Each number is 500 + 25 x the weight over its row's rms, rounded and kept within 0 to 999. Layers, rows and columns count from 0. Numbers have three digits each. The size before them is the row's rms in percent of the matrix's.

# layer 6 MLP up, 1024x256, rms 0.159, rows 141-190, columns 192-255
101:502478490517508478505460473575488494517510530531490467509484532538469490528506477426456512474516511491532527477480496461535470535493492470489499482476472502540466482488492507467515519530499523
100:523499521517503525492527518489537513497553556502486548539481533485505513521531513512488477527483491533480512479459490478517502496498499524497479466471482500485494495503490483501530475495518508
090:507522475469487494522519481515469456524479509477565483512516532490489495464466499458487516530536503491506503467493462522483482518557526531490511482453474514529507539501445511479523492498476499
100:498478505533468527501476457468480487491533532520489523514505478533513471511528508493486554468503518488508526488484483540537527483480474486509518469476500485493499482459513481452533526495515485
100:511524494507513500524485514467489518450459485471486480465514499491522494507505482549461548489507482549518542475498520507508502460471472523514515466493492489477514436490528521503474515502460487
107:486529527545524485502583563491511503478499488519499490500499528517488497518481500490469484484445491504474527508495482492497482487538474463490479422504497498485504518516542525509545444487465512
100:497506521506477454473503509507507483523506511530511492482456485488462504486544510506485461467487498471469472535517538479504507455470485493492537500517482500479521558503547506530571481517476495
093:518520500477474536502461494509505443563485513516492461497485473512460502498512487442477539536474497505490523488525496489475514487468460504492501501519486470491481503475480489513533501495474500
104:499498510473504459502566457508500465489467456520536484501456517478492503536510530473535512485461523481524516486514500474509528507492496497470480498462516522539528534535487503522528489483501530
097:537488483487541496484500557528551466539487477508497460474531516507476457504475494503473485483489493524538482504468463502532549507503496487507514462506502504511492485500471488541481498479497513
102:470474498508512487499473514489508459471536495444491522468496532488468480531538526467481516497498454527500531543512497532499531492499488523492474510457494469501489473493516554544464487546499484
099:484485536518490502484516508533507513490487479509504502484537481493509482494413492485510535590500469490531510471493484509511474523507567525532548496468512505450478488475495515512497519500514487
092:464536506474504534520555523480481499438491543506491523478469494484481517473546527494485446476493507519559500542450484515498456511544498507498509521457533497480518487478528544494481498529507503
101:476495514479534459487493521497504484500505517495487511451481546517438499545527495467512515472511451490484501512520517480475520503464500495487479493466501489508470476499531522507496473474450504
091:533501501518485504524519513476474507502502500520536486472487516522483480497442496446498498446538520504528519478546493517459487454490498509504471528473524487578504497469520506490523499487506539
099:518531472470549491477484510515486537533498492518493480530476493505508485550526564487522462424489526476546519504469481496503439515499506476507496498489491503463498528472505557461507514475485538
118:487493470463508535496400462477497476472518511449518531496503469510513481487529513478490486486492524497497463483513517503539461518480512502553511481527510446469459478497507517496550515460529506
115:443494457481518507519487489502500468523490480476470538481518490526560494539466515505478484462475500533487502464472501470506530516515530492519531523497489497480467484507510522538520485479522462
096:479452504462490456519488499402459513512521524507468504481474441503471479464515493498498528487514508495508482524509509489514505524501502493523493505470532504477481516498499505511549518510490511
106:488479482518517533503489490533507525512520551518482485548519498481487526473450513485516497484537526489514507525539525452520506484505471451522479492503484503501521476510536500489472460534479513
108:476465478494539484508516504510485539482523528498500499481534457472480505491493477485485488524507487529525497507501557510500500529518563481531487463496485481487517486457474532529477484550505517
103:468500504510515486549486511495497490521499501529457483485520501480498510490491489485486497516492502517475542515488506446474492486564506482483520491490494487478499525531497473488487513552511485
102:501545495495514489506493486517508484490477532470504496485467545475487484457536509551492464506509516488535456518552505456528505489535489549532514526448504486453503466465478518517476489536534498
101:516487491529497509507509479512504528513495472513474506545447495489502485480531516481503474549492490497451512545517540524508492489442478491497458483454505501517509497484511541532494471491513499
091:493477512510498487497496487520486493506434507554458466551491460479472510498494530492492479542461536501525501530486432493480450502538533499519484507457510475491505531464501469493499513457494512
099:516526534538516508513517453492507526529466491532553483492503509527486499518483475476490467507497505504475524498467515449522476503537449544461516492503507533518488487476534538529513460497520482
113:536487486552523485494493536501529551488546526483496466496506487486523517477461541503487513471509512436499524482535538490513495512488501460508488510540446535524479465517525509452483461483460487
096:508491518518501555499463480463529536501436500490474522499459497513505524511529502524504488482472489498576488472508492438507512516488505519525513502477514477501523504466536538529473532513496518
098:522527482532464477501508521530478508543512504502497493505457510520461489505502509512490522468470526492452562546485468433556548476511544457497556536498493483504506517451486537467517490511497492
098:483487535529459504510473539497479487450435512527491507494502473537540512504494494501524498528491442484514552524489518500511473496487473526530469538519488520543446525493497459500474471472493497
082:497522492505483491490512515491496461498497542501533513520480490503490468466477512519532457488469482532497484530429531470476506493483476465513449503514542446482493484494483512497520427514517522
103:515458462532510498504503504484473502534513505539504549483496502523493463518499547513492536494527481538480509535543482459472516518518516505517473504465502505524476466507490522504477519507492503
121:491514509444541493515484485486510488512509505508520497531493486494528512487523535491449465495486507463526528506523499497530533506485502467469513500463465544499503465520537503461437540519514479
093:506494492504527490503478493532522520507454498542476527497485474496513508424506549475544501507498502523486503464526511506498514496523487515496511544508473506526444460487490548546482505488474496
101:526486508519489497502455491519529492519510484526454452513492459507513469513472460481504516474493523467505515501530490474488515507482484488474498496537500461499517475518538477447502517518475492
092:495537502457525462513488524487473537507468483466482470534490482483457476516479477471458518519511478489521437490508529486485506536514511569492509494500501529489476455493528488454494517456474492
108:514501498445525439511508501554522475466533496498475501489467454438504503549514474507525501495476475525429531533448508525470502536534494453472500507505509494511497515477500489443494469551526470
104:509508497499508482535458490505490535470494518456465476502549478488496499518557490461501543498511478494484517502503511494456457526486554477501465506494482506437480527510537461517545536483553500
103:492478538510511479533469468512542430503517507538494495518522492513535509545461510498504475479501476457523504498487483441515479464519529545500496485483522496576505519499480499548465513526487511
112:459510498525501450531529508489554450495458515486532483562500509475492509458500478470490525477483478518506505509519496486486503457475496502523497501502462517501525460485496485477469460516522539
103:479502510488494512489503486494505502473506468480487517524548477496467483491498457473482462470517487489507514492462543525537495463505472524500435476507535495470431554492480539510534485526505520
104:460464516449441517509498508507500461480512484515463521491461495489493503514496470475486450493501485544506516487489491528534540480496475527507541518466491482485476487498494471487523505512508549
104:484529519514521488482489468492472538556538473537496527518474495520485519507500515513527504513519502495476488493513477485490487478525493456469473505500472492529488499497510477544533522522510497
106:528494525531461478473516507478490514442548434501490529518493486508473510506475499488492502455519493522481452474513477499525517479519454504504525495468480449516494529529483497470525524506472530
099:451481481487471496515529533508529517457527525491476510529494531502505485468513462533559569496529505556460477508520463529506464486507482511438499499497475477499488533504453492526519490532501498
102:494498525543511464519527503506545511488514501492575464491492523540513471480499494513514550513459511507512509521519508484506474511480508487473511495492519485428488513520437534483512452511473532
099:533485476530496514523540505558457488499531502458518479489511485474511523487458500490476518502491494485489491518484481485464485496526506466496494516529538539512472484512485529469490492562473493
107:466523527524478533533488489508497508473490462531491509453458498518549481513530501489501495510512464518512533490480507492498513506502474477520554499516497529507478444500511537469504508484501494
100:523520517474470451503529476488494493505490486487513512497526469541494508473502533497482503445525450482547491545471539498483515485522515470516508498519511537456451485487526543455471522474491528
103:502503465519552496529532522499540495463500488493455504529464479468532497485505482496495504470510500490563453544513493476484487522517470545556539465517483511523521482471481503525518469514533483
# layer 6 MLP down (transposed), 1024x256, rms 0.169, rows 141-190, columns 192-255
107:465449498515486540501519513488532545508493497501521555472465524465502499482538514501488482529550488481529524520505531539519528503510534504513522453457538520496481473463500535522493535497541496
098:519488479513451487463497517540528555489515491498497492512488492503505514508509523519508482501482569476466481506488505500485506456495457477456529500499505509519548482491478461510526490427489525
087:494455524508509454487508536529508529513488511526467497519445512475490498518502474481483489525466494476473473547490487512473506464454454519504501507489522484509549527512507500483495547534514495
094:501485524526506525466493454490492484512531559550506480480535524493482472486477443550501540513465487506512432529477509496542517516481520496511455533481504519488509513512463489484524533473514468
107:430493485508566536529452514496541552506508461515515515472445462526496478497464475528458508493498491469545460482495498528501529470500515516506514435512505506519498479483452500517512520478529488
103:479549463552497479543491487531488494510492494474484487479531531514492496518496548528482486508476494542508524563509502504543527473483474468493575507506497470481513426481488509498490493520491477
091:501461437505522511533504552483427456486473499503496483516479521520497509509493496495523493513529502498494513504512483553492485478516459493487480499493466480515530494525462509486469506515523539
100:498472483509524476493534490453531484512495492554538529518504475502542476528507461531518502524517526544462526524513537476500503509462539543498464488492496526555492503496467504495481462516497477
099:483528521508497513510552549537527500531520527505482512524471498516525482506501465521503544529502484514470493526481469483470480514472506521501534506487466522493500474479519508470492472517512471
100:483504505458501486548505469517486484531546529522498499500510508500520511520511506492448511506466492505485515489511517529547523512500479467493488505479506499471472549538527485541534515524481486
110:478508512539526486461449490523495490503483506552505468476510472506466544490520471485488510500534498517496523557462533490499529493507492476503483576540510476520479486485496531553460536498561489
102:507525496505470522459538530479518456476447512509516510470525510518487481452494513514496477495466508517508556522528507505501508448512492477488460470509478498450488509467479497497513479530456486
086:486486496487520483478463528488511511508515520495571508465453475480471485504491535556504502491483547529493507475464473489515529492546511491500508471518540518506504498493506489493454507496538513
102:503443447504542493505515451498518504514491472514489452502510469530516477494512531513495520517538558509476502521467534522480469513495518519463491502534521488529486484444468525477512473506456506
094:508518484492495479481512503520535531493531459455452466508470496492519489491490495531461506519530539486503465513461466462517471502461493502516489461526501522487506501514496514448506454521482487
093:494488529482520531536537465499512499534460504524506493497491504510515502493468474475481536494517519514519509532477521503499514490483468487503521478475438547507497478483512543450543548464484515
155:496517473511519478476484516496493531518484472483465493445518471532508487490508497542498497524491489512501484510500529499515494508484532533496510514506522508494448541490466505493526499526529448
127:425498478495494522482457510517500522510492472503532544506517526514526545525498523572514483472479499472482474510533519533518505488538524467514496487507524503474487538515508474509509519456503503
094:474480560517515499549520527510510501540530540498510545508489478527469494479470488495515468505485495550470465496507453493525536520487494470448464501470523536511497525460486507484545454529487487
100:514476460508472527486483534462514539463494483489495497546488481507494534475444508470508488524502506455515535553499500494488439554490462552542483544455495438502474519472511516475448481482497468
119:480474518517480493520491481492472530480566485513475478477527555498507505463461528518491540493499483472488505529558524540515511514474499449523495505465449472455533498497529533541465456509469474
108:475503458483473435473506502485502535452497514501502517510500478513501507491535471521523526490514516508531540509516504475496525488510438491487527482491473524504511511490535484467490535523488462
112:465490499497475522502526498532503475494500511465481562503507541454463521469493494469494495517524503495485482531515480503501505513478536463531535528476476489475448513513473542445512501487506452
113:474488472498543479506505490519470480491481489489551478478502511528485483508466483491527457517454445551507490494522510487480553510515526499538511505503542477522481465542521492488512508484481515
088:512473487497491504495503478458454461503534546484530493511529508439489514477491493564512526504480558502527508506523489546475488547485499481519523484465509510492486513527544520485488529463501504
105:509522515509484501475505412487515502478489528450472444498534472499516528469483481493530534500511511480515491490496518475481487531531463516501519525457505458525496486547546527486504514493507490
110:502509477524495478484480498462528507507523514539509465540515477545504479491511533499519504512536472453522508490527538456515526531485497471463523450477491491525505484486514457494458530515517489
101:500463501497485503450466525479532522522518483534485508530498513516531539468473519510506495485449503492502504503510471462507525522463491482421541481544532496501516494541514483491518540472520509
110:500524469515483513496494482512521425530472512469487511484462520532493523499530446509501531506502488490509479497528489486509478486515483512440490530527478495462527509482472579495526482561458494
098:491506496579508441485514515496468468483465545559495531434512488473488512519467522497468522493533532490485516497459437523498549509479508500463479471510483487528497509540527498547433505521501472
087:479497456490466512484506517541525474491477497463490454469516515534533485535496527511464518492512490557519484531554471545512453509539477495512486509495527457501532503525491482488521536515480482
095:510474509507534523473503484468549497528523448523530513435442494523506487552516500541525501508546474526468462507503497524482482496507505452481456505512510495512470516474516509506465534484494489
128:447507491478522487469485507501533491535449529513493505495481489517520503473474526547493501478502491500470532478542473500515497544500531472507496458510481551469498502503473504475516503502465468
103:469495481483545479501539465475511487496492474588564491497510531539474512467474503519465517489493499504491555488489528523461521536484513525496537500518484502499481531521517469494527455487507530
106:502470505477487482511481477515491512543526475521486498554500500507523500505505495470488488503463511486520564500499527492465496494507539518483481483472507514502447494487506496497507457471495475
097:500490457502503477512460483543500500520524487553490530509505528452540433467512466522493497505505530520518476482496509497483541521519494504479509483437507527426467518520528476504509539510502519
105:507489506503473481483509517498528519527510541451493504505459474482517503512533467501452448472493500556455470540533478529483496508507476434486543527527490529507489480500497452446494470483479474
097:483498492459493527532502521479497493519450494549532462518522501543536529517520532472458484521520518485473517503501498527429512501477474475468508504491469467509462515484479496529528507478486524
109:513545491504480489500483530523472507491485530575517528531562488447482499490502451530508454540522472450495522510503482500471512514547501512433513531469522483508523509507492460486496503503522515
117:496544442536485463462492512515526474551466535461506503493527521433502465459490504528529478473479519510488482449497489477527538487507464534564455476516510529551508506490488522500464510503458502
102:528462489472526500464460529506506526504490463515487467503509470493536515519512501476508500456468521517453458523508467506465547470477450527493492492530483524471516485540508521445496487468508505
107:500478530522498557558475577483512476480495501513466458502477465491541480545515461500514465499520476479494505485533499511510514499507492524517503473479504471478476473513481483480564485496511507
102:489509516503526487512497471483532496470497510488492516480514529532522477483475521484457453524535538485520490496504495484439471535521503468507453498483484487536490418555506494531483458531510488
097:502521475487503480517485468506528455505490513491501495545514507465505509496441491485496512495519518472464516530519502478489482488469499494502481471490517565502529498483500483489492475507520478
096:508468472543561505507507509487469470504465509495527487532482454516510479501523508475495511549515505514472486533540530530499441506447500503487509522514526473465490508509486485486453499468464554
106:473510466525494481554472456562491490522517489476502496467492494496494532536469509487521503556490482526511502534501468457484508480516519519555521490503490503460478542492489508506529507511487515
112:538468520517480515471478482472495500516455429495488478513520511510495491489474508545477491477483516555493466499484451515445536495489445496541506517481522532495567490517520534487512528490508494
115:514507503499477539487544453495502490497498493491495492484500492494493505505484527486507502486506512527530491516525508481514478488495476527472469504504485482527510481518498477497515476472481487
097:489536523534496490511484490483467545485477511479518490499458476545510510534477519479527465498529498504484510481440538499570503490464467563485510516467477458543471486542533507510517472508448494
102:516479461491513502516513512553486496489510497492519463550510508458491506499491462533520498488477491489501481492510472502476491498504522546525511505477482516512476498540476476509518497490492486